python train.py --d_model=256 --positions="rope" --bias="all" --tie_embeddings=true --init_std_qkv=0.0312 --init_std_down=0.00738 --warmup_steps=297
Each number is 128 + 32 x the weight over its row's rms, rounded and kept within 0 to 255. Layers, rows and columns count from 0. Numbers have three digits each. The size before them is the row's rms in percent of the matrix's.

# layer 2 MLP up, 1024x256, rms 0.0895, rows 988-1023, columns 0-127
095:146127098156104124214139160099113131172146096139146140117171131156091105086130116149128130067066150108126085116115136127135098123142100155145137093162150095086160146164100072142148113144110140115134122108071109188158138159117187207132048116120146103128116123130119085163111087160095148172125052139154161086127137123129134117089118140169096118115150113111144165105169115092070137099191
106:124121119085110133109156109135148130121150131144139131125141154141163155121150126172152123177146182126082197174120138167118153074100091096125114114145160147040152147092121075163171109126167128147119112120115122151159088071130144117129100135138144110135114092081121173100169165135120156107158138121130105079094180167129130131062140135084173193188138117161159139136171135077168174101108
101:127144103097156111072140152097109146142184122125155105120168150120116142127161079135131152076116183131064153122146138133075120146134112134178145184192144183146147160145173141146083041086095146142124110096144131166113120178169203169125140053164144136155085120145148096086164143152163070144120129075150151133138131109093169116168043075111155139161130076123115141183172081085148178113069
105:148087164111089218154094062173158117141119085190134160099147127185123118176172102132162149183142112139136161080091134183109114157133159108158127181113090143129131129115164071109146118077188189130147178142100104111113159116112167126143079087119166154108129122128083113117121099130190148086137167100114140193089187129115166167120097111083145151154147094112149125131174129144126144087107
105:128111154165116150181142146133139129140172086185173065108139106098149139164111171138120082074121144143101144118176120079191063186078102115096159128194123078178128134127142138186138123145161143128123128138106123188112058168118162159065094141035135108126169135188173096131077130119128141143156066177145142093177090117184133129112123133112115160074142141116157113176091126097122142118123
103:150098080058123190139134141131136128180099114164150107130139092145150099085136100121103211150133105140148086113146114113168108122090182166193165117130123179116133167132148151130131112072138071107106139155134119125150058134128123137104137106131069098064115120075125091080112155152141154132121166131133104073148072094051086149113075106083100102132142136168100102172152125105132213143064
101:156162153103121143060175164132131121182156121112136105115113129148129134169154148186143117097137147117148144113153085110132155145109141120120162108112122098108101147120200171131153142110223134124110121101167078108118085113151174118131133112114094179121079124069116170110105138195084177114177093104087141118188175213148195094077126074105108178156142129115103159231090157128123177102146
096:122174128064173149143107147112128074157181078182134119138089093164152113135099124104073096101140151081134127097142106131159121081139142122169190120166113098169139139078109076153156173137170094176119137095133092120174153131106152162102147105129101184087118088126161154076142093164139090111128125147123082130065084094120143116075153095129148186063106102115105155177167045104105142111146
102:141147167099133091117122146111125073109133107155110127158173139136167084173095123135138135105153118100122145147099151107089087118147192110090159140176110098124149153140130098118148112087099120116103187137119127124091134133141192125103128127062138052165142184184112126113138078152152178127136070113142120050124170128126157129158054107191147135131147118097202088120094089083122148109117
102:164088108159172145148123089177117120142096159115117087119103085100130147138077073119122165079075110163109070163188179096105133152116094139122077080137088147150116155155101090138141116138175159155151083147186084108113170131158139185127099060155145161114183076159130150138152129076136140106119135117145097100082143141140146132172150146146095131118147147088126162122114062108102169084124
097:151180125121111113105112143104173096129161157197112082070135143138138130139164074216081105132107172115154133113138197119089125123142108106159126069132115097127153110160160133138159130123101115174158131119105117178120105121149145122109142150125171070146125084147081151069122169166108157174100126081163151082156109190137111102092130139166154135078167178113140059171139158095130121117133
096:151144139045159129076107112092172111119118145112162127093156097078158112133151166087125070067097114088144177141175189167116123183172163090094109133147151062169129153111167174108192084119175155180099178090185139077099168128158174129133142158147142171161089194097115108108118110135110158078166154111110120128106098145160138132104141163141113132101158128144166169104154095121134167131146
101:162179152146105148128110079105131138140126185124206149160046105089109127149108137125144173110129177154105126118137108139088147101112167113123173075147132135175153130124179041118123145103158143185168053101125088095159124123095172111115107081119159102107165128128147153104146128150107106116122124092133122090126187186113082141070127132066159195092137117079163159102091156111097134147098
104:127097068125079150130093161132153097139103171108130141160134128184165166095138148107141095177127153128152107108186066173132138216140153108101112105122109110117060128146146163135129131186128176110112084127119121135174091171129168139163107125107175161146103076151176115140144094122129167128152100148162138120129124151089151151174070089098101124125123149167169098163120161092094142133127
094:108072116091051151139109103164128143186114136119100161173076175180099145154140120125096054112143150138150160117108142082058163082163135126131160119130116061134151142153107136144117110138087096156107125070065113147174086072093163150099105112110120130162098103115127115153109179167118139123120149115124081102117145108147081139143108135155099175149118146157139122137130126048134122148106
104:161157123120122150106123107129165064160089107105144155110133133105167122129139095098141145127117135056093107218133207166149122164117121110152153093114098112188107146125135177152167139082119051072125149114103153109105132148163121104123130132175133110164118113125131052157122154120164165134126120189071117151088138138059199129106117137181113128095165093093139132165221139096091148153109
097:174128127114084155130140125111128147139124142057157160099089114114133120096153172107119091118135127099151085098081147136143131141137155140152171143166146082145098137137099216125146132109078094107124095060063085096204114139099139182113127147136143096173133154150146180143146116153113147129057170151203140080165114135087161136115142158131128085144132097130163114148127149125069164152141
100:141135131157123139135116085142188100135142169145130206107165135083121086115161105100106144148082136144152129132081179135141110119105125130176150088173103142161127118151088147098095068158132144195209085095089138108098118146166132152172140117035155145127151139151199145173062193093139123100160097140140141136147117079143120105102127123138118167150162130094119135094105153075087148123125
094:148164170136126128146094065155148134115113099141174120210131144088150103095160117115085100199167175103101106170126124096123132122175191163141114039132103132131105119095083154150112121136103054150185123141111099103098122098168143172115093109104136135167133115110104147108131143142104116139161120107103121123137162105094138106089073125138166178098159151055177144120091127132146180123128
107:155136118119144130123136154120122100178112164111146112069123125141143126103200121107148117161151105115137159145168129124083157162104117144136088091146116071169131144115101058168152105098163152212134155137105064125110129153144119143123125133142163140146159101123095136139078063205174071125115079149102048065102130127161158108148127074103157077104113192124148177101094132105142145087215
094:123155066100102101107154152144138098112148109177134176207119073187107145151110165128101093060103149078129135152155131131136137100112142121131145189127093087145140176136136088152124121110116144130131171167101109181127057149118121068060141153137082113126103093099159127143102118230115153134113116161110126060164091110098141112121139133127160161112080135109146109165125109120075166057134
095:169150156145059146104078117157110107154068115118122081142125127144137087128128110158135064100116105118133126118201103058045138120138170131088248175117130080100163121181151097176127128110126112115154150085169104131136101137186180080080111158125139169212150095118130215162096105169092098128079145128139115114095116171142177110144137126156178137117129128083128114122116134112100185106142
092:138163099115102068095131093122119084118157128164150124108096101169154156118089097142059172112165119137110137193119162109146124095140150141114140140172080063178176106085149130162146142045158158124198155137106058166157109123034139107115138134115192093124129149133098133153133090093216092138183108139143174131076184091096156121090137089169202092157103104160108100178156165115100128142122
105:187116119110104153140105111155115143117120146061112066104106154049125100110118121093054144151044133050076110128143145109109183126096159105104155105151126158188127127105119137128123092139126131134113129046171110104156159147173130102100119141156105103109142080202189138138140145168083161130091106147102145097162147138138134187193160128082120116153132099095110156129158092108094154114148
100:126085139113140120095103116121108121129134065116184122089098114111105131062165135166066102103214164111110119102198120100141151132137157127162102067187086123129103145137082185151183131076151108153127112099107142135125082085149173078117148134131077117149135146136176153121112114130121158087127105135117126123137165181125138098071125141117137117161176143137117134149132123107067126128123
100:167109119102131206111144093126126152143140096174131136162131090079145142134160147102152193102139144073124093144158167181126122122134137133123155052198152168153184145158144126170163139099063065108178133109051150080133142126108134134097090133114182134157151103094100138146188157140115113175139113146142116111144083138082110118146110095119153086138140088093113171134069149070120096086171
105:191102163074098132156119083147124103186127143096178158139103152127169148122138090083092141104114137118154186126154111118094152110113206099102110176146145113143132119077180176134086149142132109180166115146159137124113099103157166112106142083143157152131119157130136146074097117150099154152133146150109120081141077137128163132118061189180138150149119118141085062140070100073123190111116
090:137122124112081110132082104163151140160125133138126162095116144150095155092105123154074099137159159089145138143112094187084080100126146125155148127084088140116089127209185151112139073182163115113135143057047136209170104176113114127138161129122099105159101127097114132111129131172152129148135146100156138084101134143109131137084101123205151125175100137094138107129151130098157134105124
101:161073167125147100119119160113100145152151127175141103077116102067104159199137114131086099113156140140060145110147125162096114152095124112109123097124152109202126150075105154082157122138140137126157119126102123117181107098090178150116109088161104122127140153107171151152125094149091119110135110190177069138162085116129136109115120112142202147160179106166215111135095143139034180127151
102:152135097091100172156128099215189147161131135145121157127114175124180094116124095168105110202100108080181128116137117138106155130095121126130113094096115167106173109087100136126144135101193139148150132088134058133139116098112200136158096088092119141112108132024149119123123124157095180087074078099112126132147133144107115129188115147126131148073113127155149075119120166093168168090220
108:159144104139086192173174090114153093161121178101112135161138080099163093166136140132100122121166098115110109136140201136131102145141156123145119075207116134120187130141105145102126063069111127160127133057107111137138124158140115151125121106108124092143113098157105194132162070131129123115173128136170150160146142122110093157112127083082132154066165142104129121162159112110113105139103
102:182106128107095114113087167157152113133161116159157168162122123138113102167120133073064127093110085072102100121120067123121146142147119137145140075163105133138130129187193141137176120151111174212127065098082053096158108137158157061119126136119162150156166096123146133176152108167118146099122088105100167119170150178162158130134103108105147161164126158147097101130152133073066213131132
101:129159107097124106141148094096113065126145188167189187109138130113090124116129122126139127132152141129142103193104172083064136119056124109192168085150113116119158134162087112168200138098152171156119151120176112097079095125187167195077145170111123128159103124078114180179133119134126146176135110125135080124144155143129125124030097043110129137126119100101164110128133098104176147117142
102:200160099113077140097119111107119045133143171122129175106135119069169166177163158137156147153122127126113115165103123165116104074139168146074119135155159141104146146108164089124140136114118098104134067159105084115121147072121183097025113120092169084153130086124133126061126098122176153159166179123140127178090129134072172154087139056173165112166144155096098153144070149110103117137176
100:151095090138125148124099057156148126133116156142145156161101127130098128116179117153164109176204073155131112126158122152096128183090091094176121131115120142168155175152126129099143119124153153094194051086110071092120110155115145195115131049103118122129120096150133125112137153183106115114173047046122141142090149072109147106150140145176131130115163094115178155116125139127119116111131
103:168092118081119235078108086111129133143113132161150135112143112132134187129152090138069110152116070061141102150137148124132160148114145138075165166169174133126118142179148128131139116084170136118109151086119110109165119188140145188061099120060136128158100128098102144130096106142140129175089140103168129162114170144141139126147140142090155074070163149075173144130142127130113145119200
# layer 2 MLP down (transposed), 1024x256, rms 0.0894, rows 988-1023, columns 0-127
097:119098109187195104154138143100152148110190109156171102184126128172124081098074074133134084145123146146075130098146168098157177043177129096160117123124089184103143082153124165139129117139139177124095114088072173117123149109178151131149154094080085141124091133102121168113079072059161106185106108076121097125118116121157135120132124142151089190181104148151087123149149166125131122142135
101:128125129120144126142149134091098148179150132186117132072092128146162125131129137111123059108161119129136108099072110128128157156127142184127085123216077126131132072157119189178110079126159092136120110157127101081152187089118083155151195124123140167147191139143061079190089103140130133191121190129153155155107212114121173152098152096109061177158145137139102084130195127159152152075193
100:134123091090125170128095092158125147181140109145114127113140117153149136123055149093110131180080159148127101148132078073102158121143146192140166140102115151132097092107098181130114133112205134043117164111118108169059193140107099108135150139102125115112079119060135156157138146137088144182078204163122139090128114114093118155149110096120084132152193153159105167097113152161058158176131
111:155146106125148150123049128126134112192158095200195102117136076135144148213183097113071134102101147106126120144062059138132112157065174107150094098181083134196173172138137083164158055158139086202107145062144158163127160133122135154111131134101131102103099131118154138121089127109148081144133201106146153066122117127169148123160096131081121110122135126128101068216173164180184098165118
100:152153139081134131101113126098110050136083124153106171128046141143139117105138097105157143116118159130115117181088105116080121047134178136188148121116093126144137048147164122154112104106147146099125089120135073189152157145116137103096124060146074142136104205117131123119093107099143108164109121144202123057112111084093156118169152140140143143088104103132144169126149176187151130122141
104:094100121140130181164163120118119131043109147068122077143129139136127145177117175099139120139083111074171148175130146168148112139046100172141078127118159104131102178127140166159091045185105093085137122153127176144175129122141106169166124146163139164160105057176082144148168145164150122109155162091086096192120077149174124131154117158127157120076065106157149148135105139076106162142115
096:148093143119115103105158080074141068145056140104098098137135110169133125103155098129125125151130153151135178118166186135106106096150138179153111140160168129135208133147136135128120169145082119102045102162134156123145085137106093136077132180081095148150172081120092174105152098124197133152108103130129160149105153080129090132066111168131179092131139116136172155074121110180102135172078
088:196147111090104141085119146130169102107087122109120151119154100156116132131130129141166145172182132130162108126059161116133162096070131075121123191062126151078087105130104148070093127127083113159131171156148112150087133114133128117080125093110114123099074117124146096107100115072120101120117128103131159124143152142150122168147137138097114120065132161125089223128145141132091119120185
104:120153174090145142204151126106084097112142150174194091132140166117205159100122112104108133106172215129116127141080142147145142139132092186131145092143117101167127103133114170113141116142144154088198109130070127102124080122116111104182151150143140118132123154105113145171145125045116103087094120097113082163099162096123159109094099112081146097105069129121123076182191144058107152099107
102:112178084098084126145114129163097114130166105116150111087116086125106141140088090131088147139157169111135170208095153135106086109086121092087166121056113135126093117164094090103066141083138118177142143141135160102081192167136102108142083101159108128133142150108137142099145142131187127173191127133076111152163062130148125117196137131117105157087157103083116117150113166156114159180069
107:143145184129106061113139092164095087143149139064150116137129133135149166160097114090123130123139102161126161107146147124167142106098060139114133151189132077164132195085188148139213136169166120117126081166119108146105110140142144111148132168150165153150088113132114147136139105054115130115095099128057121184112075097147089179092154117118157163096131106141150018138124080043091145166140
098:116163164131122073167105142152122145174116139130155163114165168139143138110143163135053184115096166156146122156161135140152151126129085092210122140151135126126117144147111147134102166114064150149082124173157067108131139104114154119075149114089149144085111130119126073175063113147154148150107120159134109120118181120116064214148207106089142158163118122116086143111132168156127144130138
096:121144105170150137078167158113116126124156106110101074147121149140133174109126151110123166117060044093105132101137141107127090173139147118158116122132120135122147035142139099088084145139067094185100098111141089121178160107165098106110137090103100148125160159186135167145173133129126111184076137022129129139162095115147102117224143152167143167178084101081117099120142170095206133124089
096:072143123134085084198124166141141096074167119108117125138200101126154164133117126164092157149110069155134121109063118168169108072094143086072099174150139138147102082143121163094136154135103152144124119147119128093130133102077119084110129108126162211136134110146100154111151152131134129146116172123110114093152181189099098167070128130189058100142152141116132048133117119123117098145106
095:183117095168082100164101115155115132079114185150120136144133161084093135176127116114118124101187123155062121082131184096204082147102155142141142168141077185095095144107085094127119106068069147088117186140131099154128199122205126140139097154155131121074115128150156063083104156097147113138100115187162170079110155113142196153131125131111179113125163140151095138148141142088156151123156
100:061154159131068118127120140153128112164127126109094140149103098149145124092162168133159134156108151116144105194138154107159157131061088086135175183165144085113140116082187113107133169145111082147132139150144130101124102121173114130105151116052143103146166109129046151118089114115106098071143156147178095104118217137100100124118129155166092103169171140092055197125123195070176098170076
098:133110129151125132118159195152152114108138132116134099071165165117161076115130128090118123100050138179126152156106139133205110061065117117104143101109151116081097147126103095077123179166115145192098148158136160152184099169118059126089131099112150160190143137154066218099156168088163092182112107162098064199144145118109155101131108115121113169134092142163093119113092099155149099078128
092:108158144143143061158059135236159119143087185156095141113149159102171127093110132121183190155154137149147144148150174147131157108144123167186109124164152131085122131124132108134145191102052111145097147101104145151129132157059115092145145134169132079108133124096131109123164104155136063114067093157079167033101153138125111112147111093158127102097165140149168137163132085068100201191135
081:074103093083140094132176208126125139146115126144046122157103115057104145170153103106171101129157127127102122084071103141176099119181141147147149143145150134098114027142118127079114131115139111115111098175080103115166109132110090088111133146129135178095082086102144150146102136112093166119198104140149132123069134132162153126160092124146116152099114124105180248119121190163135143174173
113:095143166109054115145189144134132168153134129119127056198088120126078093106207131095057125138193107199107083096136135151150103094104149173127155125113132133144093133077136131098141153087103149068118085145090136167117151140137130134193125157109135148118073200133138160155122080116135151148094071124069182141145080120151114180146132151139122192135128047149166086100105141104121149105195
092:093198117130162068153081125132115147130140139124133104126105175151118093103175084160146149123163134127108135153125130131070127139145135136159134090055169126159071137150099113125136109194109130097077214103121134156127057098139132081123094135148079095142097141129146129137166166091097129117172089153115144140072152174151163110097113062126105132127154121127154101125170129162139153115090
094:125100143080131127132196114106112104142099091134133136094148184153119163144168089112151089124094141081151165128127116146133064110114151146117040089125132150166102176092105099111120116168126159134122085159139140116164157116082191198115159126152148190144142156157153124103172110054143132140103151091135101144144166139088136148205081145129179117199126120137105143117108067152105087144125
090:090163129179157188145204117169103182131190154057107084147141128119168099124090110110176071123142144130102104120181141164108095180186140098124055121088156131091097113170180084149082075193100144155055140155141162051088187186138104177117136113090072158123125106131150139152106143155112157146121105119170170117174132149125077136148135120096088175124119100091185083139110065115141178128126
109:100115103115140079122137144088133136141116093112123125113107126124104098077068157069154119053097165126129104116120145177142103155074139120114111102146071106112148131189127157188143150124172130120120144143129118104150149137066143169112128140153163115121092103254156129156193084164155101185099141034157146131052173105131108171164105139168173130159099158119182121120108113109120162109146
092:114083105229148159121179156133130103106079110162142100097152127120134116147207123186115114038125188142095132115096054131129157163114158108117168094179111134165105108091132129059181166056086093113117136094098184146142142151197172132170140129170110106157155133133130143168072099139117156133150094101116100127079145134076124077153149146176062106144151138186134137172109132159197115117110
100:134148123099122175141128152113089095168073132136069111120174157190151116128189141099164115087153089085145183136173117112149140083116140091140125132062090111148084055169201107058096169127137122116092092112128129151161108104168161171174127077134138101140118181107102130159108119091168143135201147212120149134089097152159104144160153134131170187133082115153198175142169171149103105104146
113:092134131139105121147180172109161111112176115119151146167121123109133173162133178069124203114105097153135165151075127132074099186086133108097095134128088081138096078147130109149073086159138111131159153064149095129180147109174157137112169113139217082088078153127062178170136119138165138122123134125073133149103038122163150168112146151138120087143106101100135141150138111143145138090190
083:133121139156185142127155124156080147158102168118097112151169137078068092101160089090094145060175135114115135142170068078165156116077092179151119125118145188146121104138122115062081119148158120203104050176120113136090185104118097119168100134156085155130125170152108096091128138114042086085112131152121150165177163093116070088146139040139117119158131107100138165165169169149135102134099
098:103163153084105081158180131141018128142161103151104108157094073185080144149038047143113058164128146133116114097094163147125117159141146180126177165113129093129068150165115182150071081152146143139120144080107056179171090095128122119116115104163177125124102141109135137147127117103117066145169128185160116170070107147157145134160150127134144125144169173170135099126108159172140091132090
103:161181083099092114107150146123141162087141127064156115104127140099143106096120131094073177173114116211176190065108166129141076084131135102137090144129148142169136086097178113134131147127089124171130125190113185120149118122165117104120150142115142155150203090132043164102136182118167106135106114127128178137078135107140116118130087160151121150096173050093129102123155082110115076124104
111:092137033127109106149145139109140149169099106164159112139149103119128092116140163157127124130164167135081103143135079139165127159158171072134102058167073162140140207112139141067127178122133105126135077110091158136133129121164137150158107113116192132159171109096107131119138144122117166210062175117128140076201130111037107120137099052182103088129146142140115106107066173089102194142053
113:088103159200092112097107185155101158090114114144145143161120154211096187109071138123084084190127148110141089109101099124132156109098120071120107166101122118061135192064151110177108145101057107154123115142131134143152144099078195090138150142120082137156124168139136127122128114107134085135114093142188110146135116183111143129153114083137163077141109136141158059117148138177118127143151
106:178124128140124219081181109097110138179133140174094176117105132082123123121120133159110166116122083126123189118112181187091053163115098130142120100128125088117090212188094124142131124107176156111118174188103182159110132108118119120097124119116126091151137170115143096136117131061135160134107128111120159144108133100144183134191099138126083166144072073141156066121172138133099197073196
104:158146107086105101117135125144184151134162130120147164125123179162145128110116080120039165122133129117110097130147155072117118162090115145149110159107131108131150121089156201139142097166118135101154125141132179082136076120085077130205128091165097157112136150163128159139122075077145158090112067094162094158098117135114127148174147140134185119141137238133120125147096155154145116112157
102:063150114063138180147113111096112112140160146180128161120173077130144145190155140116151202085151154120099055110140122091166130148090083174141127135117130113118122170108168171124159106135097101097108128118118172100086214151111140105134091073178131179105161107088120150162152128123057126090114112220135135156129112165125167066144076092146106029085119191092145144164165172130121135191164
105:116132125126140209159107118131135165143120180097114152122103181161148092107099142177154142105134134118096138142097169113120135128124174113120085165101149196091136098149115141147143120162184146146125111117158091077173147061113146141149125124153159107047096137146094147042114137162074185091050133096138190080148132123138125167163205168108141094086102108127163156145156043154132096124079